Weights of a small transformer language model.
Size: 9 layers, width 512, 8 heads of 64, MLP 2048 tanh GELU, vocabulary 8192.
Each number is 50 + 12 x the weight over its row's rms, rounded and kept within 0 to 99. Layers, rows and columns count from 0. The size before them is the row's rms in percent of the matrix's.

# o: layer 2 attention output (transposed), 512x512, rms 0.0871, rows 40-63, columns 384-511
# v: layer 2 attention value, 512x512, rms 0.0768, rows 41-63, columns 384-511
# q: layer 2 attention query, 512x512, rms 0.0689, rows 64-67, columns 384-511
# k: layer 2 attention key, 512x512, rms 0.0664, rows 64-66, columns 384-511
o40 067:63 35 51 69 44 58 54 57 44 44 56 58 61 47 54 42 64 54 70 60 52 54 71 50 58 36 51 41 61 37 35 43 55 29 49 46 41 36 34 53 42 62 59 53 56 71 44 53 51 60 40 59 41 58 45 43 48 42 47 53 46 69 37 43 34 28 44 67 55 75 24 38 40 44 43 45 74 72 48 59 47 54 33 46 46 36 50 26 46 57 50 72 55 38 49 62 68 48 50 54 62 28 74 63 58 55 61 41 58 59 62 47 52 33 76 42 27 34 33 41 42 45 70 72 51 46 55 46
v41 089:43 32 38 48 45 52 49 27 42 56 60 43 66 56 44 73 64 55 48 61 59 57 39 63 46 37 64 39 60 32 56 46 69 57 54 44 57 37 49 47 59 45 61 40 54 41 43 62 30 52 53 56 53 61 37 58 54 44 44 65 54 51 50 65 40 72 39 69 63 35 52 27 49 46 38 41 56 46 58 39 59 55 50 54 59 37 69 63 58 40 62 29 55 65 64 69 51 56 41 47 66 34 36 42 43 66 46 70 50 56 34 46 57 43 58 35 07 36 75 61 47 42 53 56 59 55 67 35
o41 076:64 41 49 47 35 40 44 67 43 31 37 38 48 53 50 62 33 62 50 48 40 54 48 56 55 48 60 56 53 34 58 48 44 44 43 64 31 44 70 43 41 43 42 72 45 45 47 18 78 47 79 37 51 50 53 50 49 64 55 38 53 60 50 58 39 49 65 31 58 41 55 58 47 77 58 64 57 25 56 54 38 74 46 45 41 36 46 34 36 48 76 56 26 71 55 37 41 36 53 64 41 63 52 43 47 39 47 56 70 50 51 66 47 56 41 55 77 70 61 43 59 44 33 43 40 61 28 46
v42 089:53 66 44 37 31 47 61 48 37 38 77 60 60 57 44 35 53 63 45 42 44 67 31 32 74 39 48 38 46 60 41 46 37 54 58 32 61 41 35 35 40 29 47 46 72 47 37 57 32 42 59 51 60 49 52 70 37 58 52 63 70 54 35 63 64 34 55 33 67 38 37 65 41 46 51 61 48 63 55 48 71 69 58 47 41 32 51 56 44 67 51 73 57 64 60 41 56 69 55 30 52 41 52 49 47 64 31 30 32 40 71 60 58 44 57 40 62 57 59 43 41 39 62 51 36 58 39 46
o42 080:47 36 55 59 50 71 52 33 75 56 53 89 35 57 59 74 46 49 41 54 60 41 62 24 37 58 51 63 51 63 41 51 58 56 74 50 41 62 79 54 46 64 66 48 44 40 44 58 46 67 55 57 50 62 50 47 33 51 40 40 45 44 60 39 31 76 63 67 24 73 40 67 47 49 66 50 54 48 52 48 30 32 48 75 52 85 58 43 35 37 42 48 61 48 57 49 57 37 44 53 47 52 64 59 72 32 55 47 68 32 58 46 38 44 28 33 46 46 56 48 40 42 50 43 44 46 39 41
v43 089:44 37 62 38 78 62 54 54 25 69 55 56 77 68 54 58 34 44 51 51 52 49 38 54 49 52 49 64 48 43 73 51 74 48 54 44 58 40 37 54 60 40 61 58 56 53 48 46 42 39 54 49 47 49 47 59 58 50 62 55 62 40 54 54 57 48 36 51 70 44 43 43 45 50 42 34 49 37 51 65 75 41 43 46 55 45 75 45 37 68 52 45 46 51 45 56 29 41 50 58 45 63 29 42 41 60 57 74 58 58 66 43 63 72 50 40 28 30 47 45 50 46 63 43 35 23 39 42
o43 082:60 52 59 61 56 47 31 51 65 43 47 61 50 34 39 51 52 57 58 60 39 40 48 62 48 56 60 66 52 40 42 40 43 38 43 68 29 48 69 58 37 70 52 65 49 47 44 60 68 48 52 38 63 41 23 53 60 64 67 37 16 72 33 63 47 44 33 52 53 41 40 69 60 44 40 45 47 23 55 32 33 53 54 61 43 58 45 49 52 53 58 53 45 66 47 40 69 68 63 48 42 57 49 71 53 62 41 66 64 58 65 44 53 54 49 65 68 27 77 48 52 64 49 52 51 49 52 47
v44 098:40 43 44 57 51 67 62 71 49 48 53 46 51 49 59 30 31 50 55 49 55 46 51 48 78 45 45 53 46 64 51 43 56 40 52 38 60 43 52 51 10 51 62 48 56 53 63 58 42 50 52 37 47 50 57 32 34 50 59 48 33 34 54 65 47 55 37 28 56 47 48 61 39 35 51 48 46 39 28 37 46 54 30 56 55 41 62 41 39 50 60 45 39 62 50 50 43 43 48 55 62 48 61 57 61 35 61 75 39 55 49 44 70 49 36 56 37 67 54 51 60 30 55 53 63 50 54 40
o44 087:40 64 63 33 31 51 48 51 40 53 39 79 76 41 50 64 66 38 46 52 33 56 71 38 17 32 67 48 47 49 47 58 48 48 36 45 53 59 30 62 57 60 47 57 53 59 46 69 64 40 40 56 62 43 54 77 27 30 48 40 68 49 64 50 58 46 26 57 42 48 60 72 28 46 50 34 49 40 58 44 44 46 50 38 26 50 49 64 40 45 46 53 51 51 40 57 63 47 69 64 40 44 36 35 28 57 77 55 48 57 62 55 35 57 62 28 61 51 63 37 48 61 50 62 46 59 61 56
v45 100:33 83 46 57 69 54 35 53 75 25 63 47 47 49 33 49 48 64 47 78 57 37 40 40 80 57 33 17 55 53 60 36 35 40 41 33 38 55 54 28 27 70 54 45 60 49 47 56 60 47 33 63 52 48 54 57 47 53 42 72 54 38 41 48 58 53 50 36 59 52 59 64 50 63 44 65 46 41 38 43 46 53 45 39 46 35 56 43 39 34 47 57 36 65 61 51 38 42 55 49 63 55 50 62 55 53 63 37 56 43 56 66 53 50 38 57 69 53 48 40 58 42 46 58 72 63 50 48
o45 083:55 48 60 52 45 44 80 85 52 32 44 44 46 63 47 39 62 40 40 40 46 61 71 44 32 70 64 58 47 56 59 40 53 69 61 29 47 52 23 57 62 50 40 58 44 33 47 55 45 20 69 36 67 39 52 45 54 36 66 51 64 50 52 61 27 77 50 54 22 56 74 55 43 57 45 46 51 44 37 56 42 57 62 47 40 50 51 59 63 48 54 47 63 36 54 39 62 55 47 67 34 41 47 13 59 43 65 21 50 73 57 43 61 42 45 45 50 49 44 57 31 40 59 56 33 65 62 56
v46 091:55 73 55 55 78 56 58 43 55 32 58 54 24 58 49 27 51 72 25 70 40 48 45 51 70 69 47 32 47 69 43 47 15 35 56 38 45 53 76 30 32 56 43 52 55 47 49 28 50 54 29 51 68 70 54 51 36 61 42 52 51 52 42 68 74 61 48 67 46 47 46 53 37 44 66 71 48 54 68 31 69 63 51 63 30 57 29 58 64 70 44 44 45 42 39 52 38 49 50 54 48 78 48 58 39 45 38 49 60 64 55 51 45 41 38 54 61 50 49 38 56 56 11 67 76 57 42 48
o46 077:71 36 48 50 24 50 44 48 52 59 47 76 58 42 58 61 29 64 65 39 45 53 43 42 47 25 53 58 52 69 68 35 67 68 56 45 51 49 43 62 77 53 34 45 56 50 54 41 44 59 77 51 60 45 40 41 48 38 65 49 69 36 49 64 33 59 61 40 66 60 52 45 45 48 28 31 41 52 41 69 32 52 66 58 46 63 43 47 37 26 36 49 44 57 36 42 64 43 34 59 44 56 69 41 64 38 50 54 35 66 39 44 28 57 54 43 54 37 54 72 34 43 65 53 50 52 42 52
v47 102:66 51 54 44 65 37 49 28 45 65 44 48 67 56 59 58 41 58 35 52 50 56 37 53 43 40 53 59 59 41 47 54 45 60 53 49 38 44 52 51 45 53 56 69 62 46 56 45 54 46 40 44 57 54 65 76 49 44 44 56 27 68 30 61 75 50 65 73 36 43 40 59 58 65 67 51 53 73 55 54 40 42 28 50 45 42 50 55 56 70 59 74 21 32 49 49 70 42 63 52 46 59 66 61 54 40 28 32 42 52 51 75 24 47 44 47 17 66 61 62 53 68 39 33 58 35 57 53
o47 090:42 51 42 54 69 54 39 34 57 51 55 53 32 41 22 44 35 47 61 53 49 39 68 49 40 22 51 59 53 62 31 65 44 52 32 57 58 36 47 29 76 43 57 25 34 52 69 47 75 66 71 66 05 30 47 37 54 54 59 69 56 45 62 18 58 48 54 57 47 66 48 27 49 74 63 29 20 57 58 38 55 44 61 61 45 43 46 51 43 43 62 31 66 33 67 45 35 55 50 57 63 34 52 40 63 43 60 57 55 34 40 57 61 52 42 55 49 43 42 55 49 50 39 73 81 58 41 33
v48 093:38 28 49 47 42 55 43 62 50 50 56 40 53 55 52 66 64 24 34 37 53 30 79 61 60 42 59 41 52 45 47 28 45 57 54 55 48 50 42 35 69 54 36 37 35 51 53 43 79 40 46 46 69 71 36 49 23 42 56 36 57 59 63 37 91 47 47 54 68 37 73 57 53 32 38 60 49 34 40 45 46 60 30 55 56 39 44 22 64 67 59 53 67 51 48 67 35 59 69 51 76 50 58 57 44 44 65 54 35 37 39 47 67 52 40 18 35 28 42 44 45 29 50 56 35 37 52 50
o48 084:69 45 64 56 55 47 46 31 52 63 36 61 54 49 60 39 37 26 48 74 45 54 49 44 57 30 35 39 45 53 57 58 40 55 65 53 59 35 55 52 52 59 86 53 49 30 36 47 26 65 44 35 59 69 53 71 27 51 55 61 40 40 11 60 24 42 58 50 73 35 35 29 60 43 53 28 45 48 58 43 60 56 43 51 38 55 60 65 36 46 27 69 44 42 47 37 56 46 36 58 50 60 43 42 62 52 43 56 44 29 63 38 34 65 58 63 52 62 55 54 45 59 50 50 65 44 52 30
v49 095:50 55 33 45 55 47 93 38 59 60 51 44 41 65 69 46 28 44 70 43 63 53 49 52 54 62 48 54 44 34 36 41 22 48 50 29 49 45 69 53 25 59 55 58 49 43 30 39 48 49 53 74 32 66 44 42 44 55 46 49 46 49 23 55 52 54 53 54 54 46 58 43 48 37 58 43 48 65 69 53 62 41 71 53 43 71 50 46 36 53 27 59 58 33 43 47 74 45 60 45 36 69 72 58 67 51 38 64 50 53 51 71 56 57 38 43 38 61 52 66 57 54 34 47 54 61 59 66
o49 087:41 58 60 44 51 58 47 26 56 45 45 58 67 27 56 51 38 35 55 53 46 52 72 35 60 45 54 64 64 84 46 54 55 34 69 67 54 58 38 48 54 40 63 35 52 70 50 65 43 65 48 48 29 22 54 54 55 42 39 57 66 42 54 41 48 66 64 51 33 53 28 71 50 29 65 41 30 79 50 60 49 52 46 52 61 39 46 58 44 44 70 46 50 66 41 77 46 53 51 39 51 47 17 60 46 60 76 54 30 58 28 54 57 44 42 33 57 34 54 50 38 43 84 41 64 42 48 45
v50 088:54 63 26 48 41 64 58 39 49 40 31 61 40 30 68 57 47 34 33 39 65 54 51 74 38 56 57 65 65 42 38 53 47 51 42 49 34 28 50 48 49 64 67 46 51 49 50 58 58 29 51 37 47 70 43 48 48 47 46 41 66 62 55 72 64 42 57 55 35 41 61 36 34 53 41 35 46 36 45 66 41 43 52 56 53 56 53 54 39 44 44 33 63 42 47 38 41 64 38 49 44 28 64 51 44 11 55 73 40 49 56 49 34 71 50 39 45 58 56 49 46 38 44 56 46 41 46 47
o50 078:42 60 55 52 64 51 50 62 55 60 51 42 74 58 41 30 23 50 56 37 39 51 47 39 37 46 40 28 46 39 56 67 42 33 36 58 38 53 58 44 52 48 54 42 47 64 30 60 48 52 61 49 31 32 67 54 42 48 57 54 53 44 58 30 22 54 44 30 64 48 31 58 55 36 58 61 58 53 67 54 59 57 38 50 33 35 55 65 59 37 43 60 32 73 17 40 45 40 62 61 36 79 31 46 43 64 50 62 42 31 42 59 65 68 56 55 69 34 64 52 52 57 50 25 46 67 43 54
v51 095:47 38 42 52 29 58 52 64 41 46 42 60 70 48 42 51 58 29 29 46 73 43 65 33 55 55 52 47 69 56 58 57 70 33 54 46 59 54 56 41 49 37 42 42 61 68 65 60 47 61 60 37 55 55 49 25 45 58 57 47 44 72 47 46 47 52 43 41 58 23 82 49 44 59 74 46 28 32 36 41 51 56 76 42 55 44 32 62 50 54 43 35 79 33 39 62 71 66 29 53 52 36 58 57 66 52 55 63 34 53 26 42 65 45 47 54 52 51 49 43 37 18 52 34 50 43 42 63
o51 082:60 44 27 50 72 55 64 65 56 59 50 38 51 55 66 47 57 40 76 59 50 58 37 70 38 36 25 55 26 25 50 38 47 33 40 44 60 56 28 73 53 46 67 47 29 35 56 71 41 54 28 54 55 58 33 51 32 59 42 55 32 39 53 68 57 55 53 52 55 50 22 49 51 45 34 47 57 56 49 50 56 50 36 51 52 27 43 39 57 54 29 28 40 52 48 57 75 62 44 64 33 61 44 48 40 53 37 52 54 23 63 41 53 45 37 44 48 33 53 72 46 55 55 56 47 45 47 41
v52 093:57 73 29 48 37 62 62 46 80 49 50 46 38 40 52 51 35 48 65 46 54 53 53 45 36 57 38 57 54 42 56 62 48 32 58 32 41 32 64 64 55 36 36 59 38 49 50 35 51 52 53 63 75 46 35 31 40 34 56 78 38 36 37 71 50 51 45 46 52 46 49 59 47 36 50 70 43 51 62 49 50 46 45 45 56 47 68 46 48 56 42 63 57 68 43 42 52 60 51 49 33 58 69 42 35 40 59 46 36 51 61 40 37 50 52 57 42 55 53 42 42 76 62 59 53 63 46 43
o52 084:55 59 85 60 50 41 27 40 51 41 40 68 62 45 35 64 57 59 47 58 44 56 43 56 48 63 63 49 25 62 22 24 48 67 43 50 47 49 40 46 74 82 52 48 47 26 54 66 59 52 51 25 46 47 39 49 74 59 43 42 45 50 66 51 66 67 61 51 47 60 51 61 37 48 39 38 46 50 37 36 48 46 70 67 37 47 32 58 48 52 49 44 39 56 52 33 41 48 49 58 50 65 48 53 56 45 34 66 48 52 70 66 51 74 52 36 49 43 60 47 68 69 54 64 67 54 52 48
v53 106:63 51 65 28 49 60 39 31 59 43 50 51 63 41 57 63 46 73 54 51 51 79 62 57 42 27 44 66 56 52 35 49 29 73 59 70 43 32 56 74 58 40 54 56 53 40 47 43 60 66 50 55 58 62 55 44 48 34 40 60 60 46 29 37 48 63 30 38 51 42 65 52 51 45 52 42 50 70 41 66 47 16 42 59 48 33 49 45 38 49 47 58 37 41 62 30 48 41 48 51 34 37 50 24 39 39 68 52 56 65 35 35 38 52 75 46 28 53 52 49 45 46 51 52 61 50 65 55
o53 089:60 53 46 59 54 47 47 56 55 45 36 32 36 66 20 39 45 36 32 46 53 41 36 68 54 76 29 40 38 43 49 64 66 47 58 54 55 41 50 37 91 54 51 55 39 55 63 23 54 33 50 44 45 62 52 45 49 60 73 53 49 62 58 58 48 39 55 36 40 34 43 44 50 72 65 61 50 46 72 57 48 64 46 47 48 56 51 61 65 48 62 51 41 45 16 40 37 57 44 48 23 36 44 50 61 48 13 49 55 30 59 52 33 67 36 55 65 27 55 65 39 37 53 45 65 43 52 35
v54 093:43 46 49 55 39 67 42 36 67 38 49 54 62 55 60 56 70 66 52 59 38 42 39 47 32 55 61 42 60 48 40 56 32 41 61 42 76 38 30 70 40 41 36 48 61 45 45 68 33 54 61 60 42 50 47 66 41 59 41 46 53 60 32 53 69 48 56 84 61 30 47 44 40 52 41 39 57 47 34 65 56 37 43 63 56 55 60 57 37 37 34 46 65 71 43 31 70 43 45 56 25 53 54 59 42 50 42 31 55 42 25 40 38 57 52 62 54 64 51 55 37 62 49 55 48 43 46 57
o54 084:57 35 41 42 73 59 49 60 32 55 38 34 29 36 29 40 39 65 43 38 43 45 50 70 58 70 48 52 36 64 48 43 65 40 54 36 48 64 51 57 51 42 46 42 40 37 70 47 73 59 64 57 38 58 41 39 51 38 44 56 36 43 38 54 64 50 60 19 28 59 57 53 48 62 48 62 47 67 35 57 48 35 54 55 43 47 40 41 69 46 61 60 48 63 67 57 45 44 33 70 67 53 47 64 72 45 49 56 45 42 69 56 40 21 63 43 44 56 67 54 55 39 58 53 52 34 42 44
v55 108:56 42 50 43 66 66 56 45 43 58 65 50 35 51 56 60 35 62 57 27 61 65 45 81 36 58 58 61 65 40 43 69 48 75 47 39 23 41 61 73 63 51 46 56 37 27 49 54 45 58 37 62 52 52 56 63 48 60 53 40 44 48 47 47 54 68 62 62 61 63 32 67 48 40 33 63 47 65 61 39 43 30 38 32 50 48 56 35 52 56 61 48 47 21 52 45 45 48 59 45 72 32 48 55 41 35 38 54 51 44 55 50 48 41 54 35 13 41 71 55 58 55 38 27 61 49 42 51
o55 093:43 64 40 53 41 54 26 37 34 57 39 45 44 46 44 66 30 34 41 47 34 47 67 36 52 29 45 51 65 70 56 51 32 36 62 59 53 51 75 31 52 56 59 53 55 53 59 60 61 47 75 39 25 39 46 64 57 41 45 61 65 67 57 32 51 41 64 39 63 42 55 34 49 44 44 44 36 40 44 41 42 52 51 64 56 46 39 46 51 43 42 44 29 61 29 37 40 47 61 46 38 77 49 31 47 61 49 42 58 35 51 52 49 65 35 47 70 54 44 54 42 54 52 54 63 58 28 74
v56 098:31 50 59 67 62 43 58 45 49 43 66 34 55 43 47 58 39 42 21 31 48 31 61 39 65 47 60 36 57 30 54 41 77 45 42 52 63 68 47 49 52 47 58 38 47 66 55 64 40 37 48 43 59 50 71 46 48 61 59 51 58 68 55 45 42 50 32 39 49 53 60 47 50 44 51 61 37 21 51 44 59 69 83 39 52 57 47 40 47 52 46 25 61 63 48 46 45 64 40 57 56 60 45 63 44 41 59 63 49 43 72 65 61 54 35 44 56 30 21 43 55 41 69 46 55 53 49 68
o56 087:57 53 56 57 29 46 61 50 59 55 45 54 56 56 57 60 58 63 60 69 52 47 33 48 35 32 52 49 38 38 60 23 22 68 31 46 44 59 41 57 37 25 48 73 48 57 51 47 68 57 44 44 92 62 25 67 32 47 41 45 45 54 58 75 38 61 40 49 42 66 42 48 37 44 34 32 41 50 40 50 43 50 48 65 50 36 44 65 39 58 61 34 57 49 62 71 68 35 42 74 51 49 25 57 53 38 48 32 46 73 53 48 59 41 61 29 42 77 61 58 43 59 49 51 45 41 56 45
v57 094:68 47 22 57 43 53 64 51 51 58 39 43 75 68 65 64 54 54 42 47 47 54 37 53 64 34 68 57 52 72 75 67 52 42 56 43 50 59 42 68 39 53 83 54 63 25 48 53 59 58 61 38 49 66 50 39 60 55 52 53 48 46 51 74 35 40 13 57 46 48 49 53 30 56 60 66 55 40 49 28 59 34 48 68 56 64 44 42 51 52 49 44 53 46 51 58 43 50 57 58 84 28 67 39 50 63 68 92 44 54 41 61 40 70 44 55 31 62 72 42 70 42 42 50 47 41 33 46
o57 078:42 58 50 51 80 49 60 33 41 45 54 56 47 41 46 36 43 58 50 47 69 44 49 35 55 44 45 62 37 52 57 45 48 57 39 71 69 60 53 49 62 60 44 35 36 41 63 38 57 49 43 65 65 47 43 56 57 24 54 40 20 51 60 51 76 57 51 59 52 59 53 45 72 53 55 37 49 51 52 52 39 48 54 32 40 52 65 53 69 51 47 20 31 76 70 55 63 72 35 57 18 65 33 37 41 49 31 62 52 62 37 63 35 49 49 46 63 47 47 52 48 47 68 55 41 54 64 45
v58 095:58 43 50 55 63 55 42 62 44 62 73 45 41 50 50 60 48 63 46 24 50 72 47 63 14 61 69 38 63 21 53 64 70 56 41 36 58 43 52 69 79 50 44 63 55 24 62 57 41 51 65 27 56 50 64 45 42 57 57 57 66 35 38 44 47 52 66 79 63 56 51 57 39 43 39 49 44 70 73 42 31 45 43 48 80 50 51 27 48 61 54 63 35 36 53 47 66 42 31 51 65 33 29 35 43 47 64 51 37 58 52 45 51 70 50 34 23 30 40 60 60 62 63 55 60 35 55 59
o58 085:58 34 38 40 56 65 46 49 58 58 47 68 44 36 23 66 55 40 50 72 45 46 61 49 73 47 50 47 48 66 59 44 38 60 25 51 39 64 73 37 44 48 49 76 54 57 53 54 74 64 47 45 54 56 37 41 54 55 49 57 30 47 67 30 50 47 43 45 56 57 44 39 55 44 63 56 34 27 49 36 56 26 52 59 33 57 58 64 52 35 42 57 55 56 38 58 34 43 64 40 40 65 59 72 45 66 44 47 49 54 39 59 54 41 33 68 60 61 52 47 46 66 47 67 38 61 21 54
v59 090:52 44 61 50 60 52 61 71 45 43 69 57 39 42 54 38 54 40 43 56 36 67 67 43 12 56 56 48 52 46 88 39 42 57 56 54 70 44 38 58 40 41 34 63 50 38 54 43 40 50 55 27 62 51 46 34 56 48 55 35 63 66 65 69 52 52 54 63 49 31 34 46 41 48 38 57 41 41 55 46 48 54 46 31 65 53 81 46 50 65 57 34 58 53 46 44 57 58 53 39 28 48 56 70 41 65 47 38 38 44 66 36 47 53 48 50 58 43 66 60 49 30 44 51 36 39 54 36
o59 084:50 55 54 34 38 40 33 44 42 78 53 53 50 63 46 49 28 62 61 39 42 49 48 62 38 44 15 38 44 33 36 52 63 39 31 40 62 82 58 50 29 44 42 49 50 53 37 70 44 39 39 50 61 54 45 55 49 58 47 62 28 30 43 36 46 54 46 72 78 47 59 59 44 57 58 42 58 71 57 43 49 60 49 71 48 49 33 50 45 56 38 65 42 36 45 34 39 45 40 55 46 46 40 51 40 60 50 65 52 62 61 57 59 62 77 49 48 61 73 44 50 75 53 64 76 62 33 62
v60 101:48 49 49 57 41 50 44 48 54 41 62 59 42 40 53 51 51 48 59 45 44 59 49 25 55 52 73 43 44 56 54 31 60 33 34 57 57 74 55 33 51 45 38 71 49 28 40 71 35 52 23 58 57 35 60 33 60 58 72 35 43 43 47 59 25 65 58 39 59 53 38 54 39 69 56 66 56 40 38 50 71 57 57 39 61 37 55 67 73 39 42 53 67 49 45 73 36 31 22 23 37 55 56 36 53 36 63 30 51 36 43 49 65 51 43 27 58 46 37 20 37 42 65 45 41 69 34 05
o60 090:34 54 57 51 51 58 55 57 50 42 60 54 37 68 55 46 47 78 40 52 64 51 65 57 39 59 41 44 52 48 38 53 22 54 71 40 38 74 43 59 35 35 49 44 66 69 51 64 52 38 45 43 75 67 61 66 43 35 20 36 68 53 56 43 62 39 47 47 41 63 64 54 56 21 35 35 71 65 51 48 37 46 21 69 56 65 49 35 58 58 34 53 66 57 71 43 66 61 59 57 58 29 49 64 34 53 44 62 61 69 58 55 61 34 60 43 32 45 60 36 47 44 47 42 54 66 57 62
v61 094:57 46 50 44 51 37 47 25 50 23 41 38 44 47 79 46 41 66 57 64 36 66 42 67 47 48 71 74 70 53 33 41 45 49 55 75 26 67 42 52 52 58 37 51 55 48 49 40 65 68 43 42 33 41 48 78 65 43 64 44 50 57 49 55 55 61 34 80 26 55 56 42 39 38 47 45 77 60 45 60 51 48 64 49 41 40 41 47 32 59 50 65 48 39 55 63 68 42 67 59 50 63 65 53 41 48 46 43 62 38 48 59 37 64 73 49 63 56 47 63 51 55 45 51 60 52 56 56
o61 080:65 62 41 39 58 53 25 35 41 63 53 36 40 52 42 29 43 52 54 37 68 48 39 50 71 64 27 57 46 63 57 61 60 56 51 43 60 48 60 48 65 44 46 31 55 66 79 44 41 59 57 63 18 32 63 49 50 37 62 59 41 67 61 48 35 58 57 56 48 40 38 43 68 58 55 32 18 59 72 60 50 32 51 49 52 58 55 39 60 30 40 44 64 56 38 38 24 46 42 37 75 43 59 46 52 55 52 61 50 34 52 70 42 64 29 49 56 33 51 49 59 48 36 43 51 56 25 30
v62 096:48 36 66 31 46 55 57 43 43 54 64 80 34 44 47 56 29 54 54 48 71 45 64 58 28 51 70 62 73 35 46 56 33 40 29 40 44 46 53 57 65 46 59 49 61 25 63 43 38 50 69 74 52 41 41 42 21 54 51 58 61 53 72 48 52 54 70 58 50 43 47 44 37 51 39 50 52 38 49 38 20 42 32 43 35 59 59 37 64 54 58 48 38 48 60 43 47 38 47 66 43 88 72 52 80 42 55 44 50 58 42 31 67 49 45 32 46 47 30 40 38 44 48 44 36 19 40 52
o62 088:34 58 35 68 38 58 50 60 55 50 71 50 66 77 38 63 40 48 52 53 36 56 43 52 61 43 46 54 46 41 63 40 32 63 63 75 58 52 36 59 65 43 43 63 44 50 30 51 42 54 35 54 53 57 29 62 51 55 32 49 54 48 35 58 46 51 37 56 53 58 43 61 47 36 41 52 46 59 55 40 49 59 39 45 62 47 21 54 34 57 61 52 58 50 16 44 56 60 61 22 63 34 52 75 31 62 41 47 54 62 48 57 57 66 76 52 47 47 52 54 49 51 64 35 79 48 46 34
v63 090:37 66 49 45 70 48 73 43 51 50 45 31 74 47 65 63 47 77 51 62 41 55 45 45 43 54 56 53 47 72 32 28 43 44 33 47 33 62 75 59 68 41 48 36 62 38 49 62 49 51 28 75 63 46 62 67 59 79 57 58 47 41 38 73 71 38 54 58 37 44 59 64 40 34 48 53 71 41 43 62 49 43 59 44 60 62 44 43 61 58 41 70 44 37 46 39 52 43 55 47 44 70 47 51 55 40 47 32 41 26 47 58 36 53 30 60 31 42 45 68 52 73 33 39 66 52 54 56
o63 082:50 70 52 67 61 53 24 48 48 43 32 51 50 30 24 41 40 61 46 42 60 35 54 68 54 41 53 63 54 47 66 56 50 53 75 64 63 31 45 43 54 39 58 59 57 60 49 33 45 78 70 43 34 47 62 58 35 42 54 63 43 50 51 34 30 37 52 39 59 51 31 30 41 58 40 56 31 44 49 63 43 47 37 52 34 56 49 56 56 43 53 45 47 63 48 44 50 58 37 55 64 38 58 70 67 68 57 45 43 70 51 43 70 45 58 51 57 48 47 42 44 61 45 61 48 73 47 63
q64 089:67 52 62 23 44 34 43 56 30 44 55 40 59 54 55 44 39 52 49 69 81 50 56 36 66 47 22 46 51 53 60 55 67 69 38 35 51 77 46 27 44 67 34 51 48 33 51 55 36 80 36 30 57 57 65 46 56 56 74 40 76 66 44 65 50 53 58 45 71 77 44 81 59 38 54 58 43 72 49 48 51 42 60 59 42 52 54 51 55 44 63 55 61 44 54 58 45 47 50 49 34 60 55 56 43 51 73 57 47 21 65 43 68 63 49 30 58 37 55 23 45 46 45 63 38 65 52 45
k64 080:47 56 42 62 38 65 56 21 80 41 54 65 53 55 44 44 40 37 52 51 22 50 47 62 54 57 47 63 42 38 62 49 31 40 43 60 41 38 55 57 45 62 45 32 38 58 50 29 42 43 43 59 51 48 33 44 67 33 31 65 36 39 65 46 59 47 50 60 45 38 76 28 53 41 56 31 53 72 70 53 39 40 31 47 57 62 30 71 44 50 39 52 51 72 48 41 47 44 49 47 40 47 39 53 60 53 44 46 60 53 54 42 42 52 58 59 30 59 61 62 51 47 58 51 58 48 52 69
q65 090:49 34 63 64 37 60 55 39 66 42 62 56 43 48 47 65 54 42 60 61 54 41 39 52 31 41 70 44 45 39 63 64 26 69 52 53 74 46 52 56 44 37 40 29 41 50 55 56 44 45 67 55 73 50 65 57 41 44 51 69 62 22 61 52 43 40 45 40 58 41 55 45 49 59 34 52 30 74 34 73 36 57 60 38 49 40 41 43 33 48 54 44 55 70 53 75 55 39 44 77 30 41 28 47 57 56 58 26 64 57 54 62 39 42 44 48 57 42 39 67 58 48 46 39 54 35 43 52
k65 081:61 61 41 45 30 40 60 64 47 44 38 48 24 70 51 29 63 62 41 82 47 63 33 46 56 45 34 66 53 38 42 38 68 47 34 41 42 77 36 44 42 61 45 54 48 69 27 37 68 58 60 57 54 36 71 46 67 53 43 60 46 80 50 59 44 80 36 54 44 51 71 74 31 34 66 26 52 30 63 65 58 33 36 76 41 54 56 58 74 56 57 42 41 53 55 54 41 58 43 44 34 55 54 50 37 37 45 61 58 32 50 51 47 54 33 38 49 48 65 32 47 63 46 67 52 53 69 28
q66 085:50 44 50 57 59 62 66 66 51 82 44 42 68 39 27 57 59 48 25 45 65 59 48 37 70 55 53 64 35 39 74 35 44 58 29 50 42 62 48 52 45 69 56 27 52 72 46 47 53 53 66 55 41 57 63 36 66 39 59 50 56 47 72 63 48 60 78 51 31 44 24 62 28 79 42 39 37 55 55 60 44 42 38 52 60 50 81 69 58 50 38 47 63 62 37 51 54 34 61 50 72 41 60 31 47 46 56 59 43 48 54 47 44 63 40 44 38 47 48 49 39 52 41 50 31 46 53 24
k66 080:48 56 58 32 56 37 51 30 50 59 47 43 45 53 37 28 32 66 58 56 21 37 47 53 31 58 43 32 47 56 36 55 51 40 61 40 62 40 44 48 63 45 59 41 39 26 47 66 46 49 34 53 51 31 35 47 34 74 52 71 61 58 39 54 42 62 22 31 45 54 63 59 69 31 47 52 67 67 46 46 58 58 57 61 50 55 35 53 47 43 58 60 49 43 44 54 55 46 42 48 13 86 48 69 50 44 52 40 64 49 53 49 38 36 62 44 55 54 46 48 57 53 63 44 34 50 44 47
q67 085:45 78 48 62 36 61 62 66 28 36 47 57 64 43 22 59 56 47 38 59 58 52 58 53 65 37 52 57 68 47 51 57 33 65 48 26 67 54 62 41 40 30 50 61 38 45 64 30 72 50 64 56 41 33 44 43 44 45 59 38 51 46 59 61 44 65 44 49 58 56 31 59 24 50 46 61 49 64 65 46 55 67 44 48 75 40 46 57 44 55 40 38 51 66 54 61 29 25 33 69 49 38 58 64 44 35 47 58 49 65 71 33 56 53 38 55 68 62 54 39 72 45 45 54 50 69 43 60